config = dict(
    n_layer=15,
    d_model=512,
    n_head=8,
    n_kv_head=8,
    head_dim=64,
    d_mlp=1024,
    vocab_size=32768,
    activation='swiglu',
    norm='rmsnorm',
    norm_place='out',
    norm_eps=1e-05,
    positions='rope',
    rope_base=14000.0,
    rope_fraction=1.0,
    qk_norm=True,
    attn_scale=0.125,
    bias='none',
    tie_embeddings=False,
    parallel_block=False,
    init='normal',
    init_std_qkv=0.0318,
    init_std_o=0.0058,
    init_std_up=0.0318,
    init_std_down=0.0041,
    optimizer='muon_variant',
    lr=0.0208,
    lr_mult_o=3.0,
    beta1=0.93,
    lr_head=0.00873,
    warmup_steps=0,
    schedule='wsd',
    decay_fraction=0.573,
    decay_shape='linear',
    final_lr_fraction=0.02,
    batch_tokens=131072,
    seq_len=1024,
    doc_mask=True,
    train_tokens=768800000,
    steps=5866,
    dataset='wikipedia_en',
)
Each number is 128 + 24 x the weight over its row's rms, rounded and kept within 0 to 255. Layers, rows and columns count from 0. The size above them is the row's rms in percent of the matrix's.

# layer 12 MLP down (transposed), 1024x512, rms 0.0913, rows 184-187, columns 256-511
size [ 97 100 101  93]
[[127  69 149 142  75 111 146 136 111  94 119 156 103  98 118 112 110 111 107 133 120 118 153 131 107 123 109 124  47 114 120 118 107 131  96 110 170 163 113 120 122  97 146 135 101 118 100 132 125 111 115 110 113 143  93 167 155 152 112 162 153 103 156 154 102 119 132 142 118 116 137 111  91 124 122 170 151 128 135 138 154 144 112 137 164  94 146 171 161 101  67 177 168 105 140 121 122 153 120 124 122 141 127 117 125 164 133 116 103 147  88  93 127 129 145 114 129 133 108 143 117 127 109 161 179 131 123 131 147 123 115 123 129 154 117 134 147 154 116 103  89 118 123 140 146 118 127 144 110 178 152 108 140 150 122 111 129 134  98 179 107 144 100 114 131 105 129 114 133 127 156 120 136 150 121 105 173 142  98 136 145 126  96 125 125 137  94 103 160 146 113 164 110 110 100 107 134 100 130 138 109 123 178  88 133 144  98 139 123 162 187 122 123 117 105 175 158 130 172 116 154 137 157 122 122 118 141 154 128 132  94  98 107 133 131 144 164 168 126 129  93 133 120 134 133 146 140  95 114 118 123 180 145 134 153 136]
 [ 91  92 121  90 130  87 131 111 103 103 164 156 115 103 135 111 110 144 139 159 132 114 145 147 155 124  95 153 137 100 136  75 100 115 117 130 119 151 106 165 148  91 106 110 132  86  96 140 114 127 153 172 118  90 116 146 115 153  65 179 153 151 101 119 150 131 105 125 133 121 107 127 155  88 143 156 123 105 140 178 102  84 102 104  96 108 121 125  91 139 147 111 141 140 165  92 178 125 139 128 129 144 115 140 140 115 129 107 128 112  79 144 176 132 131 128 147 145 134 134 148 123 147 123 132 156 134 125 156 151 118 146  76 130 172 170 106 121 143 113 122 119 108 140 142 161 162 125 140  80 139 104 118 127 105 135 130 182 101 150 157 157 131 119 120 106 146 154 120 126 154 152 107 175 160 153 110 154 124 110 127 109 151 135 134 159 142 139 146 103  88 120 132 134 140 146 146 124  95 130 147 133 148 131 107 111 135 139 167 122 104 138 146  96 117 144 181 171 148 142 148 138 144 173 106 139  85 140 126 140 157  81 116 120 120 104  86  89 116 103 146  78 154 111 148 171 138  96 107 112 139 153 110 121 134 125]
 [127 156  72 168 122  82 143 105 175 124 126 135 134 126 151 116 112 134 142 129 124 125 114 139  62 118 137 120 130 147 136 123 113 124 120 103 125 118 103 127 156 160  93 110 113 130 137 119 154 137  90 133 159  94 138 146 177 117 130 134 142 138 131 123 128 155 147 153 115  85 152 148 137 109 113  97 166  92 140 121 115 125 110 148 108 115 109 110 123  94 100 138 149 151 100 134 142 151 190 162 123 161 140 118 131 148 134 111  81  78 119  87 134 145 109 125 118 129 137 153 149  88 136 114 117  94 172 138 137  84 132 159 161 130 121 114  80 111 132 103 130 123 121 110 121  96 117 137 118 103 112 109 141 134 128 129 163 141 126 106 101 115 124 125 153 137 146 100 125 124 139 102 160 120 121 142 127 148 184 123 118 131 122 107  80 164 113 138 116 131  84  84 112 105 128 131 134 134 122 129  79 115 145 163 147 126 129  84  84 140 124 150 138 139 113  67 140 107 132 163 137  87 136 151  93  80 144 128 139 156 158 158 133 108 107 113 134 165 118 104  81 106  90 123 136 122 101 150 144 157 127  61 141 139 146 155]
 [118 122 126 144 135  99 148 106 133  99 156 204 100 124 130 114 143 131 128 105 139 147  92 137 122 109 154 159  94 120 133 118 117 169 132 177 150 125 121 126 174  99 157 118 109 151 155 114 123  81 143 110 105 147 100 158 105 189 122 133 133 172 100 143 124 110 133 164 108 105 150 113  99 145 113  95 126 145 123 144 100 103 122 136 123 155  96 137 112 125 141 100 157  76 118 148 145 101 156 155 105  92 189 116  42 129 104 125 107 137 180 159  72 129 135 114 147 143 121 130 112  96 128 140 105 158 143 152 105 129 144 124 145 156 122 154 168 140 132 151 129 133 128 114 127 106 133 135 107 151 129 151 138 190 123 147 148 140 121 145 146  99 127 123 124 109 127 120 128 148 120  98 117 154 114 160 170 118 131 131 148  69 143  75 158 127 134 123 129 139 113 153 170 146 111 125 120 129 140 141 160 176 116 133 130 104 104 152 127 100 121 126 141 133  95 158 128 133 156 156 146 137 157 103 133 157 113 126 136 105 130 132 117 121 149  72 132 182 165 177 132 106 120 132  91 152 110 127 182 109 117 110 113 132 122 144]]
# layer 12 MLP gate, 1024x512, rms 0.136, rows 185-188, columns 256-511
size [ 96  97  94 109]
[[ 96  94 150 124 131 108 122 111 118 104 151 109 126 138 114 100 102 124 112 127 151 132  87 164 104 180 125 162 136 134  95 133 146  89 127 182 118 104 106 113 119 128 123 107 113  98 142 155  87 172 111 140 101  90 110  51 103 116 155 156 112 119 139 137 136  72  97 118 128 131 150  77 150 103 152 114 144 114  89  99  85 140 111 136 139 146 128 140 139  99  94 145 102 125  67 141 156 117 107 128 154 120 125 183 135 168 141 125  83 139  98 107 109 135  92 158 117 143 137  89 148 140 142 166 142 159 120 134 194 134 108 110 124 138 135  79  99 111 129 154 126 103 151 101 102 143 143 147 104 131 118 135 134 104 104 130 103 152 115 150 145 112 140 126  73  56 155 122 195 170 127 154 111 116 152 124  94 147 150 123 151 143 115  68 160  96 137  82 165  83 128 132 162 145 106 141 159 138 129 167 109 128 110 137 166 110 144 127  91  78 145 141 143 113 132 104 134 142 157 122 118 134 117 129 145 128 114 147 171 101 144  94 143 168 165 165 130 140 140 169 106 144 126 106 120  85  86 127 124 149 127  75 108 137  98  94]
 [138 112  99 103 122 121 115 154 137 133 140 141 134 166 148  83 131  98 103 121 149 127  75 139 152 115 125 141 120 167  99 126  70  84 126 130 152 144 100 149 137 146 175 133 135 129 116 127 145 131 146 130 105 136 168 130 188 109 108 165  99 131 153 131  83 128 145 102 146 109  99 137 102 155  71  91 108 157 103 132 113 115 108 127 135 101 124 113 102 154 127 102  98 107 109 174 137 127 105 186 140 133 148 171 161 118 122 121 132 134 118 148 147 143 155 131  92 108 111 112 147 144 113 108 101 102 127 169  85 138 142 136 136 154 138 154 148 137 131 127 144 174  88 206  85 103 146 110 120 189 146 113 100 146 104 100 121 153  76 114 105 173 141  84 131 152 109 170 113 144 132 121  95 118 109 106  91 167 120  93 113 119 160 129 129 137 155 111 133 141 146 164 112 155 138 165 164 174 141 141 130 123 158 151 137 121 104 136 142 127 141 124 156 150 119 135 118 132 128 112 170 147 146 144 119 123 105  95 155 127  91 131 111 134 161 151 117 123  98 135 145 108 117 120 126 127 154 175 134 128  94 173 120 140 103 164]
 [148 158 125 131 132 132  81 197 125 150 163 114 126 161 118  93  93 107  87 145 124 145 143  83 114 151 132 150 157 118 127 206 147 140 148 143 119 148 123 143 131 167 119 119  82  85 138 161 140 147 128 138 117 155  92  86 125 139 145  95 109  94 152 144  94 150 150 124 123 143 130 121 138 112 167 133 148  67 112 143 159 153 130 118 149 131 156 151 146  76 124 142 138 154 178  99 167 138 131 113 130 101 108  98 181 110 155 118 146 114  85  93 140 104 125 141 156 120  95 132 106 155 128  95 110 115 141 127 130 113 105 113 104 187 146 142 128 151 122 119 124 109 165 137  80 165 143  75 140 159 139 135 131 118 108 106 113 134 133  96 103 145 135 176 155 149 116 155 148 111 116 154  94  87 145 138  99 132 140 145 132 198 128 112 112 157  92 171 119  66 158 155 132  94 108  91 122 137 103  59 114 107  90 124 106 148 133 127 127 141 132 109 163 116 128 106 118 101  75 133 120 148 135 173 100 139 126 114  87 153 129 114 144 158  47 148 147 110  61 113  87 154 125 149 145  97 126  86  69 124 140 125 142 123  98 143]
 [ 80 102 137 127 179 109 175 124 126  89 129 152 162  97 131 165 146  72 129  89 136 145 107  96  93 153 115 141 109 108 114  92 117 109 164 138  99 131 117 117 124 111 114 121 164 132 132 159 104 118 150 143 167 103 124 134 138 145 156 120 125 116 116 156 146  95  92 124 101 151  77 155 114 115 145 124 162 168 135 140 136 135 124  81 134 127  95 127 123 133 117 103 159 154 142 111 155 123 134 154  90  97 134 109 156 132 146 137 131  87 165 183 145 133 161 105 114 150 115 138  94 125  98 159 108  87 176 160 119 109 132 190  93 107 109 106 134 156 175 102 157 125 143 132 101 111 129 137  85 112 147 115  81 158 128 155 111 146 138 110 134  87 107 127 112 170 125 146 104 156 141 142 163 158 151 139 146 158 144 126 108 148  97 143 141 142 138 147 120 132 122  83 133 134 105 121 132 116 112  96 123 100 150 121  79 115 116 158 134  88 148 126 139 107 120 114 119 166 162 164 107 115 122 162 109 102  96 103 142 153 111 127 113  94 115 156 111 135 143 112 117 148 109 119 136 108 125 126 132 112 139 138 139 122 164  73]]
# layer 12 MLP up, 1024x512, rms 0.141, rows 185-188, columns 256-511
size [101  96  92 109]
[[147 101 130 153 115 164 110 139 164 135 129 135 117 138 161 120 113  95 105 101 116 128 153 168 167 118  85 135  77  72 147 140 142 162  84 152 105 146 122 168 117 118 157 152  95 125 135 108 113 103 114 110 124 114 161 143 115 121 155 128  91 115 134 164 139  90 189  84 114 121 179 110 137 163 108 100  90 126 162 136 110 105  93 152 120 129 110 148 147 160 134 129  73 139 165  88 142 118 156 135 118 143 123  96 101 157 118 133 163 136 136 131 117  95 133 124  85 125 128 111  95 128 161 118 138 125 108 166  85 132 139 120 124 107 114  99 143 119 193 123 125 180 120  74 168 119 110 122 130 200 145 163 139 152 104  99 151 131 124 101 119 101 124 163 135 125 115 125 158 100 131 114 154 124 120 103 139 138 105 142 152 114 139 112 147 114 142 128 126 124 112 114 101 151 106 143 137 137 107 157  96 147 141 119 126 120  75 147 130 137 140 133 138 152 125  73 123  93 102 166 107 131 106 113 109 158 140  99 110 139  86 189 127 105 129 161  90 155 115 141 140 111 135  92 135  90 129 166 150 113 131 102 141 131 159 134]
 [131 141 156  80 124 140 114 101  52 163 113 142 105 132 106 121 126 116 128 118 141  73 118 109 172 148 123 135 163 102 117 114 139 147 149  83 145 138 135 126 139 118 162  87 139 131 168 154 134 137 152 147 139 152 125 135 117 202 133 118 123 100 183 128  88 116 102 111 129 101 136 106  98 174 121 142 137 143 114 144 148 114 162 108 119 121 154 126 115 109 145 114 119 120 145 122 117 112 114 115 121 154 134 102 113 128 116 139 150 163 123 143 139 106 117 127 131 114 118 122 131 150 131 135  84  94  92 164 128 144 142 107 100 123 126 163 137 156 168 126 160 108 129 133  77 129  94 134 160 135 147 133 105 132 149 118 141 134  81 138 150 139 171  83  84 168 127 116 135 105 152 127  99 139 124 144 128 159 111 111 121 115 141 142 135 115 155 100 144 153 134 135 111 168 159 115 141 107  74 131 143 116 134 138 111 122 106 124 149 121 142 106 178 154  93 129 115 115 131  96  89 172 134  95 167 135 113 100 144 131  79 136 141 151 157 186 139 135 142 151 130 135 153 127 130 150 141 137  58 105  88 176 145 119 150 132]
 [118 119 166 148 147 128  79 145  98 150  88 123 114 125 148 158  92 104 127 170 153  94 114 104 160 122 143 102 166 130 137 131 148 103 153 146 109 114 129 130 117 135 109 144 127 119 122 130 144 154 135  95 136 133 111 112 154 120 124 125 109 100 162 105 149 151 154 100 166 164 120 160 170 122 138 157 123  79 143 100 146  87 135 159 173  80 112 131 168 134  91 124 134 140 107 146 108 130 125 120 162 147 125 145 197 108 132 141 127 127  62  97 157 111 151 136  95 116 114 108 108 139 115  75 131 100 144 109 132 145  94 122  94 118 143 134  70 153 102  83 121 141 130 166 142 156 136  98 122 112 128 119 131  67 137 100 159 164 129 131 145 155 106 138  95 104 136 122 165  87 177 137 103 105 134 126  91 142 156  78 109 153 141 142 119 175 120 151 146 124 126 107 115  94 114 142 135  87 126 158 115  82 125 122 112 134 141 100 148 131 105 153 105 111 111 153 121 138 111 115 157 135 108 157 110  78 141 118 135 145 149 155 116 133 120 157  84 101 104  75 116 136 111 128 142 132 133 155 116 126 154 125 139 162 144 109]
 [133 129 128 104 120 101 109 180 185 119 109 132 161 119 100 114 147 140 136 121 120 107 128 116 119 158 118  65 149 108 124 131 127 137 139 132 134 137 148 115 109 141 106 119 147  85 152 128 108 140 103 119 128 129 134 135  98 135 134 130 156 129 105 152 103 149 111 117 136 137  87 114 160 120 154 131 136 136 104 136 111 105 162  99 158 127 165 148 105 106 114 117 117 137 160  99 149 105 143 129 117 120 132  89 106 139 131 155 130 101  95 155 127 157 117 140 145 135 129 113 119 153 142 169 124 158  98 146 140 146  85 126 151 142 120 120 122  90  96 121 103 133 118 123  96 126 123  75 140 104  95 121 123  79 113 123 105 115 109  93 113 163 160 153 145 113 174 124 150 142 141 108 107 145 164 145 100 110 110 137 132 140 134 108 139 142 105 137 119 161 113 162 104 123 120 142 116 168 150 128 110 160 144 162 167  88  85 115 132 161 154 112 107 124 119 134 177 108 115 100 183 145 108 120 156 110 160 145 148 137 158 147 157 103 107 136 150 128 131 162 146 152 125 159 133 153 134 105 112 112 113 134 156 112 149 145]]